Weights of a small transformer language model: vocabulary 25164.
Each number is 128 + 24 x the weight over its row's rms, rounded and kept within 0 to 255. Layers, rows and columns count from 0. The size above them is the row's rms in percent of the matrix's.

# layer 9 attention output (transposed), 256x384, rms 0.114, rows 31-83, columns 256-319
size [103 105 102 104 102 111 105 101 104 100 102 104 100 108 106 104 102 107 104 103 107 102 103 107 106 106 105 104  96 102 105  98 104 109 105 105 100 105 100 102  99 100 107 104  98 100 103 104  98 105 106 100 101]
[[ 91 146 151 111 150 113 170 149 160 129 160  97 131 148 158 148 149 154 136 114 120 128 139 113 119 120 136 153 111 116 125 137 110 129 149 121  98 110 100 150 128 126 106 108 121 136 134 107 148 155 155 129 116 125 120 141  70 144 129  94 104 144 132 131]
 [103 112 177 105 150 120 147  80 161 152 117 130 139 149 100 107 129 130 133 143 143 151  76 113 139 130 151 151 113 141 119 110 158 126 109 118 125 162 149 138 118 132 139 134 101 164 162 101 176 123 135 108 121 125 117 169  64 145 125 119  95 140 155  59]
 [140 146 193  86 123 115 120  95  88 142 147 107 143 145  82 112 120 142 146 101 150 149 143 132 159 134 149 171 148 136 102 135 128 146 146 106 106  87 129 150 135 170 143 102 126  92 130 147 121 126 129  76  94 137 108 149 126 141 118 161 156 146 166 109]
 [121 158 126 119  92 118 139 105 144  77 147 129 121 161 108 129 121 129 126 126 125 168 110 119 141 139 125 106 139 121 119 137 136 167  94  97 123 111 141 145 115 113 100 159 117 149  89 117 101 130 135  71 121 126 130 130 127 141 136  94 124 105 108 110]
 [124  89 106 101 147 140 122 155 146 107 130 153 140 118 115  79 164 139 172 156 143 118 182 163 133  97 178 146 160 104  83 146 142 102 134 129 165  86 123 131 145 138 171 140  97 100 150 136 163 103 148  88 119 133 144 110 135 137 102 189 136 109 152 114]
 [151 125 137 142 106 121  94 139 152 148 103 118 150 109 126 136 109 141 147 141 133 132  98 146  85 135  77 112 149  74 147 110 157 135 101 145 141 136 106 151 128 103 142 133 141 134 166 126 155 116 101 130 131 116 133 124 120 153 154  96 117 141 175 120]
 [138 154 138 105 163 149 125 110 156 137  73 138 163 143  91 101 101 151 142 118 148 118 124 148 153 142 142 151 158 101 103 143 122  96 118 127 115 129 169  98 107 108 115 131 127 138 162 152 154 162 164 165 120 112 132 112 148 121 168 159 102 132 105 140]
 [167 128 145 120 108 153 140 165 134 155  96 191 114 146 113 130 106 128 181 123  88 107 142 152 177 151 122 129 139 158 116 155 119 139 127 135  97 133 144 101 133  98 120 128 130 116 150 106 122 107 129 144 121 160  96 161 138 118 109 147 124 111 135 104]
 [105 133 113 109 127 138 111 117 141  92 143 122 164 124 149 131 111 158 124 139 136  97 118 143 127 136 103  97 183 109 168 112 168 135 144 135 152 100  88 134 104  98 126 148 106 122 136 127 164 107 133 137 121 144 122 142 124 170 138 120 119 119 128 133]
 [119 125 137 111 147 109 101 109 177 170 115 141 154 136 117 109  75 134 108 135 124 128  92 116 142 125 129 106 122 181 156 138 131 116 149 147 122 116 127  98 150  80 136 129 145 149 128 164 106 142  99 108 140 149 155 111  94 150  91 116 105 104 108 116]
 [194 153  93 157 138 120 124 120 115 147 121 149 156 132  99 138 126 107 124 164 125 138 106 190 105 128 147 113 141 114 131 147 130 120  97 131 130 148 158 134 151 141  96  64 128 168 135 138 141 170 110 148  92 140 141 125  92 136 149 159 131  92 107 120]
 [148 119 100 112  82 127 101 146 117 109 122 159 135 128 129  96 142 136 128 166 114  97 170 120 130 157 108 108 113 154 132  96 153 167 124  77 128  81 127 135 112 135 182 156 136 145 133  98 107 132 135 131 107 151 130 110 115 130 109 159 145 151 112 120]
 [ 94  97 129 101 179 164 135 127 147 128 111  73 145 116 155 145 127 131 152 135 119 111 141 122 174 105 205 128 108 147 161 141 101 131 109 121 166 100  90 121 119 113 133 120 163  66 116 153  98 139 188 130 111 160 141 139 128 129 153 171 130 125 169 117]
 [111 138 117  77 108 129 168 140 109 129  90  72  77 113 179 109  98 133 161 134 126 130 149 113 181  73 147 114 143  95 134 117 117 107 144 107 109 150 111 121 102 121 121 125 130 155 109  78 159 164 100 159 108 143 143 128 104 118 165  98 152 143 121 111]
 [121 129 126 160 108 101 162 104 129 116 107 115 152 180 126 148 153 146  80 112 154 110 148 164 104 110 107  80 114 132  94 133  99 110 111 138 108 131 108 111 161 151 113 128 134 147 112 140 161 152  81 124  84 124 124 140 106 157 132  86 160 151 139 153]
 [137 118 141 135 155 165 133 119  97 121  94 120 102  89 129 132 114  96 113  95 135 113 111  88 155 153 106 159 120 131  96 118 127 131 179 136  94 135 137 124 125 102 118 167 153 141  88 178 117 152 104 132 119  84 131 131 107 116 152 150  79 103  77 135]
 [135 108 142 127  85 114 154 137 128 130 129 158 117  96 134  97 138 105 146 124 168 110 172 149 147 128 109 170 114 105 129 131 133  98  51  85 114 162 125  85  86 134 149 145 167 113 156 148  95 156  52 125 136  85 104 112 168 136 165  78 124 169 121 117]
 [119 152 161 107 116 178 166 122 155 115 110 145 124 120 135 120 112 152 146 140 153 124 141 163 148  85 146 135 110 148 130 139 129 113 161 161 122 100 119 126 114 120 127 174 140  94 133 151  95 137  95 142 149 158 147 118 136 106 121 146 104 123  95 157]
 [ 99 131 118 160 130 143 114 115 152 142 143 140 152 121 129 169 129 150 103 168 137 162  92 117 106 136 134 141 112 120 133 165 152 108 121 135 144  98 140 139 137 134 102 146  97 146 112 121  97 145 122 135 132 126  93 146 144 137 145 105 136 114 137 119]
 [139 116 145  96 150 126 126 114 179 135 134 109 111 139 115 149 132 133 151  85 166 141 178 124 154 112  93  91  86 122 157 111 118 163 133 153  94 147 122 186 128 143 134 167 121 101 134 133 119 121  93 170 112 145  59 108 168 158 113 109 162 113 115 155]
 [158 120  89 115 126 108 109 118 116 122 123 125 110  97 159 146 145  89 112 166 124 103 177 140 161 153 127 120 133 154 116 116 150 121 138 133  91 124 100 131 153  35 109 137 122  90 121 122 138 149 141 104 165  84 118  85 105 138 136 133 122 116 117 129]
 [113 131  99 129 172 119 125 120 167 111 133  89 160 138 150 150 180 125 154 115 138 130 145  93 102 150  99 106 141 153 107 142 146 181 113 157 118 147 132 120  99 127 125 139 121 132 139 130 142 116 165 121  64 141 150 108  94 184 146 161 135 133 140 116]
 [128 155 158 116 152 153 144 123  77 131 115 130 115 141 114 136  78 105  77 119 121 118 108  76 133  89 130 135 160 137 128 146 146 114 140 140 152 131 130 143 179 117 115 102 144 118 165 146 124 157 123 104 126  94  97 129 132 123 175  96 112 119 158 103]
 [170 140 129 160 125 142 104 115 146  87  97 147 123 144 130 102 119  78 113 148 126 134  89 149 135 176 114 134 141 158 131 112  97  99 118 145 118  82 110 109 122 170 121 120 151 107 132 111 104 125 152 142 126 129 116  93 136 109 112 132 111 137 149 147]
 [145 132 109 139  97  99 173 124 116  86  98 159 131 139 123 155 122 146 106  99 129 131  73 127 108 129 124  94 128  89 124 140 110 132 126 150 165 126 181 153 126 140  81 147 105 118 139 109 130 193 148 137 160 104 103 128  93  90 137 139 107 124 134 123]
 [107 123  98 107 117 123 121  80 120 100 147 138 132 136 137  93  95 131 102 113 151 103  97 124 139  87 121 121 158 123  86 109 145 113 115 150 107 141  96  94 126 128 148 136 139 119 139 143 142 143 165 141 130 100 135  86 163 108 135 136  90 118 175 130]
 [136 123 127 165 126 161 102 119  77 156 137 148  78 115  90 141  98 139 151 154 155 101 171 117 104 142 169 134 149 103 121 125 126 103 147 118 128 140 121 136 112 115 129  87 133 151 130 123 154 127 189 100 152 158  91 105 143 168 124 111 138 143 114  93]
 [156 123 136 148 143 131 145 143 152 150  99 148 104 130 134 129 149 186 118 123 118 165 115 156 120 138 115  85 105 137 116 146 113 107 121 113 131 144 124 120 116 149 152 187 105 111 143 141 113 142 125 131 165 110 138 131 170 128 111 141 143 148 119 146]
 [134 148 124 148 110 119  77 126 105 151  93 151  92 111 108 126 150 139  76 130 139  92 162  98 125  96 101 126 147 147 121  99 163 118 130 134  95 118 118 132 109  93 105  91 154 124 144 138 106 137  87 184 135 135 154 130  95 128 109 127  87 137 125 122]
 [138 111 129 116 136  81 169 105 152  81 103 160  95 142 172 143 133 167  85 137 118 101 138 187 130 102 134 124 122  81 140 134 160 143 133 163  99 152  89 145 141 116 117 129 149  97 122 140 132 174 111 121 122 163 112 140 126 117 165 125 136 128 132 153]
 [143 126 134 109 150 138 120 134 126 124  99 140  75 141  93 106 173 128  96 115 107 142 141 116 162 151 131 117 179 130 157 141 151 107 163 123 138 134 116 119 144 103 106  84 130 165 129  80 154  92 118 130 163 139 103 143 120 100 127 136 133 129 122 105]
 [118 115  63 106 150 144 135 118 129  89 141 110 111 142 120 115 120 127 139 105 112 169 156 102 167 120 105 143 153 132  93 104 130 133 140  94 133 142 159 140 134 117 123 136 204 105 172  99 139 164 144  93 147 108  85 102 146 119 164  87 120 127 149 149]
 [ 93 152 157  89 130 138  83 124 132 118 140 152 170 132 122 149 113 111 127 105 150  94 138 104 112  92 108 116 140  94 120 138 139  76 159 102 139 114 161 158 157 138 121 149 142 118 121 127 136  53 119 133 152 125  90 127 107 114  70 111  97 134 136 112]
 [106 117 124 171 111 129 134 127 101 134 104 103  81 203 132 132 116 167 147 147 165 115 104 132 126 134 108 112 131 163  97 142  92 160 148 129 137 132 107 128 114 108 161 106 113 181 152 193 165 152 172 114 150 152 139 145 136 165 126 123 112 105 138 123]
 [104 153 123 126 138 142 121 192 115 148 146 127 104  97 119  86 132 112 100 119 130 153 137 140 118 148  79 128 130 137 130  79 143 147 135  94 164 164 165 127 144 144 143 148 108 104 118 147 121 128 120 131  95 132 117 127 114 130 156 142 110 109 108  88]
 [148 124 118 149  92  63 116 101 160 138 147 105 112 149 107 111 144 130 136 131 124 139 153 141 122 161  84  94 121  89 108 119 191 128 110 144  95 108 146 126 138 156 158 132 143 131 130 123 129 104  93 123 175 156  79 100 123 158 134 153 129 128 114 126]
 [158 120 124  95 109 161 133 113  93 139 131 153 160 124 106 137  86 181 157 109 149 142 104 100 128 142 138 133 127 152 125 124 138 109 145 117 166 139  84 122  99 166 122 104 119  94 131 113 106 168 135 125  93 118  81 111  96 119 105 134 128 113 102  95]
 [103 155 128 120 121 132 156  89 125 170 134 156 100 100  89 149  94 123 139 108 150 176 158 115 135 109  97  92 130 102 120 126 115 116  78 152 147  99 111  89 130 126 119 117 141 113 115 133 188 117 164  98 121 125 120 136 149 155 133 152 132 118 150  89]
 [146 178 156 119 168 166 146 136 163 104 122 181 135 103 157 141 129 106 152  85 137 165 101 144 137 121 140  63 171 100 145 120 100 130 109  99  94 137  90 100 146 157 125 120 154 132 103 104 113 154 150 115 126  76 156 184 158 122 127 135 136 116 105 153]
 [101  90 129 116 103 124 134 154 112 131 155 145 135 150 141 134  96 146  94 109 111 127 151 147 136 104 115 122 132  74 127 124 140 145 143 166  86  75 173  92 101 139 132 115  95 113 162 125 115 127 155 105 107 142 127  60  73 133  98 108 152 159  96 121]
 [ 87 127 147 144 135 108  96 131 166 118 116  89  91 180 132 129 105 131 134 106 168 132 144 153 130 143 120 133 143 138 105  71  98  86  94 135 112 138 169 101 124 116  81 140 112 119 140 123 129  63 150 153 101 139 123 122 123 129 108 129  93 138 106  95]
 [150 140 120 125 135 119 129 126 149 120  97 130 131 126 147 143 118  99 134 111 130 126 130 128  79 151  98 128  99 163 138  96 119  86 125 122 150 149 153 114 136 162  68 151 136 149 140  99 127 127  98 110 151 137 127  99  73 134 120  71 114 122 108 118]
 [155 168 127 132 108 118  99 120  86  97 136  83 155 120 116 103 162 142  89 178 126 136  98 124 164 119 148 107 117  61 142  95 163 152 126 165 147 105 151  96 144 101 133 135 111  97  98 139 156 124 111  90  84  82 118  91 153 161 172  76 121 102 127 101]
 [143 112  56 128 109 122 129 118 120 131 100 128 165 155 107 107 110  97  57 121 150 121 131 109 129 138 142 129  80  98 120  61 133 136 148 136 113 125 103 161 127 121 133 128 117 177 110 141 114  88 136 199 138 144 123 140 125 148 131 143 154 138 128 132]
 [118 108 160  99 117 114 135 101 170 167 103 131 163 154  95 128 185  93 151 138  95 130 141 127 135 124 119 190 104 119 121 116 106  94 145 117 107 127 115 106 151 152 164 138 104 184 102 143  94 157 130 125 145  91 151 140 154 124 128 143 110 161 117 113]
 [131  90 119 135 164 116 180 104 102 113 121 143 141 111 156 112 173 107 121 139 145 159  91  99 117 123 164 151 128  98 134 133 114 138  80 114 106 121 129 114 132 153 134  77 154 127 118 119 117  96 128 155 159 113 103 151 109 109 137  80 116  96 125 132]
 [166 108 166 150  86 146 135 141 142 133 147 143  99 165 127  84 138 130 103 121 110 136 127  80 127 146 130 134 101 127 163 110 129  99 122 169 168 103 149 142 103 119 128 158 163  99 143 128 133 137 147  75 134 103 125 119 140 145 129 118  81 102 105 138]
 [135 140 157 128 138 106 156  96 118 122 126 142 146 155 145 121 130 122 114 154 138 131 137 158 167 174 105 120 126 139 146 137 121 124 124 152 131 176 120 122 136  82 145 122 136 126 168 120 104 153 118 124 124 106 107  93 101 132 139 169 162 151 137 111]
 [100 126 130 151 167 121 132  82 146 171 115 117 138 130 153 116 147 167 100  87 108  89 127 107 119  78  95 122 168  89 117 128  80 141 120 105 161 130 155 179 107 160 132  74 158 100 132 140 135 121 127 153 140 139 138 154 134  81 132 145  68 135 114 117]
 [148  76  89 171  97 102 111 139  85 142 119 148  89 165 150 134 107 122 125  76 137 143  91  92 106 123 119 107 137 135  95 126 143 166 138  89 113 149 120 143 116 127 122 137 155 117 114  90 119 172  88 157 109 134  99 121 155 130 128 136 126 164 129 154]
 [116 120 189 116 143 141 126 117 118  83 161 144 103 130 100 151 155 123  98 118 101 138 125 125 101 114 112 176 154 146 112 126 140 112 129 124 146 155 146  76 170 113 143 181 127 166 103 143 143 149 125 125 108 128  93  80 171 115 169 123 127 155 165 100]
 [123  75  94 132 128 134 130 129 118 172  87 115 133 144 112 114 131 138 165 119 109 108 152 102 120 118 114 134 149 134 136 132 149  88 121 110 131 108 122 113 108 141 167 116 129 124 112 147 130 152 137 122 128 136 114 132 139 139 130 143 120 133  99  93]
 [135 152 136 122 118 145 117 145 137 159 123 115 122 168 137 153 142 126 107 150 126 116 119 148 131 113 138 125 100 192 138 171 120 123 108 163 132 105 128 113 101  80 105 114 168 161 103 164 141 145 121 137 125 124 131 122 118 109 114 121 158 159 141 137]]
# layer 9 attention value, 256x384, rms 0.0612, rows 32-83, columns 256-319
size [107 103 108 104 111 108 101 104 104 105 101 102 106 105 101 107 106 104 108 109 104 103 105 102 102 107 104 104 103 105 102 103 106 103 107 103 106 104 105 100 103 109 104 103 101 106 106 100 103 104 102 105]
[[116 136 128 139 125 114 144 133 136 123 136 133 175 137 141  98 128  95 150 101  94 150 125 164 156 160 136 136 137 167 137 122 133 144 111 140 141 122 117  77 137 129 140 105 129 123 113 100 111  81 140 117 159 134 118 127 139 147 199 129 144  88 124 184]
 [112  71 104 160 118 150  98 139 146 124  96 107 135  97 116 112  93  87 124 128 121 108 106 146 107 118 133 132  98 117  77 105 118  99 120 100 117 125 135 116 137 149 123  83 128  91  90 108  99 132 135 121 145 126 170 110  97 136 150 144 119  99  72 148]
 [103 128 137 132 140  92 118 121 128 137 150 159 154 105  96 130 145 166 159  99 134  96 112 139 136  98 112 118 135 135 116 154 128 138 145 153 102 122  88 113  98 144 152 130 133  87 103 144 128 132 134 151 153 125 117 134 113 125 153 115 123 108 149 110]
 [150 162 151 159  96  99 168 124  98 116 101 128 103 127 120 154 110 117 145 116 141 157  98 136 143 129  89 117 108 144 165  97 147 115  97 151 115 151 127 128  86 124 104 149 159 140 124 128 100 140 126 152 164 144 126 136 161 140 134 116 151 120 160 134]
 [ 83 139 103  87 129 134 113 149 145 131 131  97 127 112 111 113 154 104 113 133 133 163 155 120 114 159  68  94 130 120 144 131  84 135  95 144 155 150  64 156 121 146 145 124 113 154 132 111 101  98  83 124 120 115 138 133 166 153 120 107 123  90 137 153]
 [117 133 128 118 142 167 137 118 153  75 106 105 122  87 178  93 119 104 106 138 113 148 154 105 117 178 142 139 116 162  85 108 177 146 111 134 176 147 153 108 114 120 168  89 147 135 124 152 142 157 108 111 106 117 114 115 129 148 141 124  99 126 153 107]
 [137 135 110 123 106 168 126 106 161 104 162 132 112 116 116  89 183 156 123 123 134 122 159 105  93 132 150 153 147 175 132 153 124 134 162  81 145 187 137 122 143  99 133 139 101 154 123 103 180 121  92 136 128 170 118 136 127 128 155 119 118 173 137 164]
 [106 153 145 177 123 166  98 150 104 124 145 129 130 188 119 130 146 115  75 132 115 130 148 146  92 119 133 126 127 137  99 128 118 160 178 125 134 110 177 137 129 130 160 144 151 139 101 132 148 162 141 117 150 137 136 146  95 153 121 129 138 108 110 103]
 [120 150 141 108  72 144 140 118  75 145 135 115 158 158 148 123 148 104 115 102 161 112  84 145 140 134 109 152  74 117 128 143 145 108 113 122 187  99  90 145 150 149 169 136 124 110 130 100 127 131 171 122 110 108 122 147 124 134 123 127 146 125  99 128]
 [149  62 161 138 115 137 153 129 125  48 115 144 113 147 129 189  99 110 161 130 137 104 157 100 129 135 110 100 141 115 140 106 110 119 152 109 138 114 127 135 105 106 171 145 120  97 120 136 114  95 117 139 140 159 102 121 134 105 136 128 131 127 104 102]
 [160 159 123 162 154 143 144 141 137 125 106 125 156 123 122 108 130 133 141 124 114 118 176 139 112 117 108 153 148 111 104 150 154 116 139 119 135 120 140 162 136 165 138 156 143 117 186 107 141 119 153 136 168 116 142 132 115 150 161 134  99 147 117 127]
 [111 159 173 124 114 143 139 124 121 118 100 121 111 159  88 149 127 105 147 120 121 157  98  81 126 157 136 160  87 159 112 131 120 116 126 101 123 125 133 154 123 127 161 124 120 135  95  92 120 131 117 124 137 143 149 123 135 137 118 121 110 114 127 176]
 [160 118 117 120 143 129  99 151 123 157 124 135 124 187 106 155 173 129 100 152 126 134 132 100  89 156 119 112 163 137 119 154  98  96 115 110 107 154 177 106 149 133 127 156 104 137 105 144 163 115 105 114 141 123  90 104 134  89 110 121 131 144 159 193]
 [135  97 125 124 102 187 146 144  93 151  74  94 123 104  85 182 152 103  94 111 126 105 103 117 146 116 149 113 142 159 149 123 124 129 153  86 145  93 151 152 117 134 145 118 184 115 138 109 124 145 124 139 114 171 103  72 163 124  91 159 111 143 144 131]
 [127 125 145 130 154 163 132 102 126 141 156 166 119  98 162 107 133 154 179 139 119 118 118 124 134 120 125  87 128 161 150 130 104 150 144 131 150 168 132 134 107 143 133 134 112  87 150 142 124 122 112 101 156 135 104 160 121 113 167 143  98 154  66 118]
 [138 119 100  98 134 142 109 130 134 129  81 137 148 155 103 106 114 117 140 146 134 114 154 119 147 119 131  91 136 113 127 111  98 133 128 157 100 109 155 106 161  93 151 131 122 165 104 134  88 105 156 120 140 106 110 120  98 159  98 101 112 167  98 127]
 [130 131 109 138 138 155 170 190 132 121 127 107 135 178 109 124 101 137 104 128 136 136 112 140 117 158 104 148 141 142 112 121 119 160  84 160 127 149 113 121 122 133 132 151 176 109  98 175 158 125 153 147 130  74 146 102 126 142 167  86 121  94 123 109]
 [120 115 115  91 135  86  93 119 136 137  99 158 101 164 148 108 157 141 101 115 146 163 133  97 138 109 103 133  98 129 115  95 133 106 135 182 113 124  83 114 113 106 181 105 105  98 164 102 100 116 100 105 118 128 143 123  96  93 127 123 153  97 112 129]
 [148 129 131 154 115 147 177 114  98 111 139 146 143 156 116 143 118 144 111  72 105 158 156 158 130 147 150 139 146 139 127 159 153 134 135 158 152 100 121 146  78 110 150 102 102 115 143 117 153 127 134  85 126 120 104 131 153  83 141 124 114 100 117 101]
 [ 78 144 113 137 131 114 136 128 157 135 129 162 120 153 116 142 182 169 141 124 105 147 156 159 178 144 142 152 103 124 153  92 119 149 150 139 131 110 134 163 115 135 121 131 134 135 118 168  89 110 129 111 170 122 117 136 154 140 137 166 153 134 183 116]
 [152 128 161 116 147  97 119 103 115 148 121  88 149 154  97 129 156 126 134 140 107 168 112 128 152 102 141 150  90 148 118 125 128  89 158 191 158 114  90 114 121 142 107 128 126 128 119 135 157 130 110 142 166 143 166 145 150 135 105 132 110 136 168 158]
 [168 105 111 118 161  91 145 151 108 130 126 117 125 127 112 131 119 112 103 100 137 136 176 112 182 113 118 165 155 175 149 131 117 109 144 116 142 124 137 129 110 129 154 168 123 108 135 126 115 155 159 141 112 175 123 151 123 116 112 114 133 112 110  73]
 [116  91 175  74  97  98  96 103 121  82 152 121 114 138 149 132  97 122 131 162 171 143 143 118 101 116 142 183 112 138 156 152 168 101 147 104 149 121 124 144 156 111 117 100 136 175 112 113 105 128 109 139 175 136 138 113 112 149 119 153  69 139 135  72]
 [118  52 165 162 113 154 136 124 167 169 117 135 138 137 143 120  91 134 167 118 123 101 143 138 112 162 123 111 116 132 166 134 131 163 131  76 134  80 108 129 133 160 161 132 151 140  91 176 133 142  88 168  96  94 133  95 151 148 151 110 140  82 125 129]
 [132 175 132 105 124  95 178  96  99 126 140 117 110 114 143 163 169 112 171  74 123 144 166 146 100 169 111 138 152 132 127 170 130 174 124 106 117 131  97 104 194  77 113 109  99 184 111 118 124 125 178 138 111 127 129 173 127 142 137 141 145 118  95 136]
 [178  86 101 124  95 112 127 136 159  99 137 125 147 112 123  77 154 158 112 110  97 146 121  85  90 106 108 131 147 148 139 148 143 134 131 136 100  90 144 151 107 122 132 182 161 119 116 131 172 123 116 159 136 108 118  92 118 135  90 103 119 119 104 162]
 [106 105 136  96 124 111 124 128 103 116 119 112  84 123 151 134 138 135 117 129 113  94 151 155 128 142 111 117 125 125 149 126 135 180 120 138  96 124 189 105 106 102 135 183 169  96 154 157 128 143 140  99 134 116 127 128 128  94 157 126 130 178 139 133]
 [114 121  95  98 138 138 111 140 110 139 131  65 132 124 118 124 105 155 175 134 136 137 132 152  87 153  98 137 123 141 105 132  87 177 126 153 161 100 152 157 115 123 112  84 141 152 123 131 141 154 128 101  93 174 117 126 104  96  97 102 147 140 134 133]
 [ 90 160 148  74 128 152  99 141 136 110 169 147 148  95 127 156 116 100 153 175 105 146  85  96  99  98 126 165 118 146 143 104  99 126 108  93 127 155 121 105 151 132 105 140 112 178 141 128 162 147 114 119  97  76 174 100  86 119 107 135 178 118 137 146]
 [143 132  90 108  97 130 104  84 126 107 162 151 162  99 104 137 119  89 172 187 149 133 114 116 137 174 116 129  66 149  83 151 126 149 126  94  91 164 103 120 134 138 114 114 113 119 172 143 108 148 140 168 102 119 127 121 107 139  90 121 113  98 133 112]
 [146 107 153  83 127 128 138 111 179 100 131 125 155 137 211 184  85 132 109 149 129  90 144 127 148 185 146 133 140 163 160 117 156 141 184 156 109 126 117  87 143 133  89 174 134 158 146 120 126  94 139 135 125 156 161  99 141 132 100 129  88 104 183 150]
 [120 126 113 128 166  91 158 111 125 171 143 168 145 147  78  94 126 136 129  99 158 168 118 154 145 130 149 142 112 127 107 103  94 174  97 120 125  99 136 116  98 117 111 111 114 144  98 148 132 147 150 141 128 129 125 140 134  88 147 131 130 129 141 140]
 [153 144 144 137 124 113 157 130 134 100 117 147 119  85 147 138 116 106 134 149 150 171 109 107 101 128 135  94 148 185 148 159 139 123 113 125 135 101 128 114 155 126 129 130 176 122 165 105 125  82 121 130  96 113 145 127  91  91 106  82 140 152 109  97]
 [ 90 116 147 138 165  83 114 130 124 105  65 119 119 142 116 140 138 121 174 142 113 101 139 134 118 119 165 121 121 138 109 161 133 139 146 137 151 131 131 112 110 107 159 118  88 135 153 168 151 134 112 104 122  84 127 152 122 114 127 113 115 118 141 125]
 [133 114 130 102 138  90 137 111  88 152 166 127 127 134 150 147  64 152 139  81 127  96 128 130 140 113 102 126 139 175 120 108 127 126 127 130 170 164 153 119 150 105 108 156 114 132 132 117 150 115 157 147 112 172 113 148 157 165 138 123 145  94 168 105]
 [103 117 127 112 132  89 131 153 135 111 116  96 163 107 107  72 137  91 128 140 114  98 181 129 119 115 121 140 174 103 121 112 128 135 171  89 132 102 109 128 169 103 141 143 156 131 115 105 138  61 139 125 112 105 124 129 145 115 159 152 102 133  97 137]
 [153 134 127 154 132 110 127 168 105 140 146 115 131 125 150  98  85  99 149  83 105 110 115 117 136 128  95 159 156  99 105 148  90 111 126 116 147  81 109 140 154 120 127 143 166 149 154 123 145 117  96 126 111  86 127 113 104 108  67 119 122  99 102 148]
 [143 104 141 119 115 103 121 111 105 123 117 161  98 139 113  95 123 108  96 149  99 127 158 118 110  96 186 104 101 105 134 160 104 137 149 109 143 151 129 131 143 162 139 145 132  83 158 141 121 129 137 134 101 120 146 109 126 118 122 162 150 100 161 161]
 [136  96 151 147 107 143 110 112 117 108 144 117 103 145 134  83 119 161 133 161 140  84 150 133  76 150 190 136 152 139  94 160  69 147 121 129 131 105  98 130 162 165 135 136 103 124 115 168 125 118 131 101 177 112 117 119 168 154 108 106 151 164 124 136]
 [157 116 113 123 112 154 136 115 136 168 126  95  94 159 116 163  95 149 178 140 131 120  97 103 162 101 174 129 151  86 119 129 109 161 112 134 111 112 146 120 138 171 151 163 117 153 136 127 153 131 113 174 138 124 147 124 131 134 153 107 127 121 115 157]
 [117 127 110 137  98 113  99 119  97 133 104 139 132  90  73 112 142 156 134 121 140 170 144 152 132 150 135  87 151 181 180 111 122 157 172 122 105 108 103 124 119 134 129  92 159 122 108 102  97 128  96 132 142 141  81 150 122 134 119 175 156  88  98 165]
 [ 99 143 104 105 140 150 122 131 165 155 107 123 119 116 153 143 134 129 127 141 110 177 139 159 121 138 100 142  94 165 139 115 123  92 138 107 167 106 153 120 141 110 134 146 136 127 124  96  72  97 124 135 122 139 102 145 119 133 137 127  96 144 119 146]
 [108 149 156 104 133 139 110 145 102 152 140 147 143  74  84 117 121 126 151 132 127 119 140 121 107 179 161 137 172 100  98 163 133 124  94 159  97 122 157  96  94 124 113 113 117 157 135 134  98  61 133 104 118 147  95 100 135 135 132 159 118 162 155 121]
 [150 159 122 119 136  95 115 101  98 109 133 124 119 110 168 152  96 112 124 125 155 137 125  89 118 121 156 160 165 116 125 111 109 105 180 113 124 164 128 114 109 102 121 121 100 126 160 135 162 123 110  97 124 127 143 151 143 116  97 108 121 144 124 172]
 [157 125 163 125 172 130 132 144 121  85 158 180 116 105 120 150 117 148 160 135 103 107 121 120 152 110 133  95 106 138 114 126 153 137 119 136 125  91 157 148 153 108  95 120  57 102 136 139 116 122 128 109 112 136 138 132 175 135 144  92 134 121 130 114]
 [136 131  99  83 134 152 116 105 142 120 137 142 119 140 150 123 126 117 156 100 153 128 121 154  92 139 167  87 109 135 116 149  98 158 164  96  97 136  83 139 164 115 130 109 131 122 137 109 124 128 162 127 125  93 167 123 142 141 127  71  95 104 130 113]
 [107  77 104 113 151 111 110 134 173 170 107 187 156  94 102 154 126 109 114  88 125  76 113 120  92 126 150 104 105  76 111 160  99 119 139 139 173 143 129 132 134 153 127 133 101 125  86 154 122 131 109  86 144 146 122 136 140 153 110 138  74 143 116  97]
 [150 139 145  80 125 134 141 148 102 166 150 127 142 128 102 120 126 121 150 170 107 137 121  84 127 173 142 155 124 119 153  80 144  52 157  80  78 117 167 126 108 123 139 136  96 151 115  94 131 119 130 116 139  96 148 124  88 130 160 137 135 119 168 105]
 [148 130 104 104 124 145 121 100 146 136 128 136 128 144 103 132  86 175 155 148 156 159 148 130 133 128 113 151 140 129 149 124 135 152  97 151 110 185 102 138 161 139 158 134  73 128 121 126 155 100 164 146 106 106 146  97 139 142 149 110 109 159 142 139]
 [107 109  93 118 172 126 141 117 136 149  93 137 115 124 162 142 174 158 111 182 157 137 102 126 128 153 169  89 157 121 139 157 109 131 104 120 139 146 113 149 119 137  77 143 160 128 159 106 132  80 114 135 141 196 165 131 124 132 131 155 120 125 126  86]
 [119 129 152 120 150 142 142  71 101 129 142 122 146 118 140 138 155 170  84 125 108 129 128  91 138 162 122 101 143 153 128 132 106 145 149  90 134 130 106 130 104 131  92 124 128  84 118  93 141 127 119 147 131 140 139 124 107 154 131 137 133 177 163 158]
 [157 111 118 154 116 142 155 111 111 145 127 140 136 139 152 156 147  86 177 100 159 119 134 113 106 126 150 186 142 132 106  73  59 144 120 143 156 133 120 140 146 132 156 114 121  87 165 138 127 167  92  81 118 155 193 123 110 113 110 157 126 136 158 195]]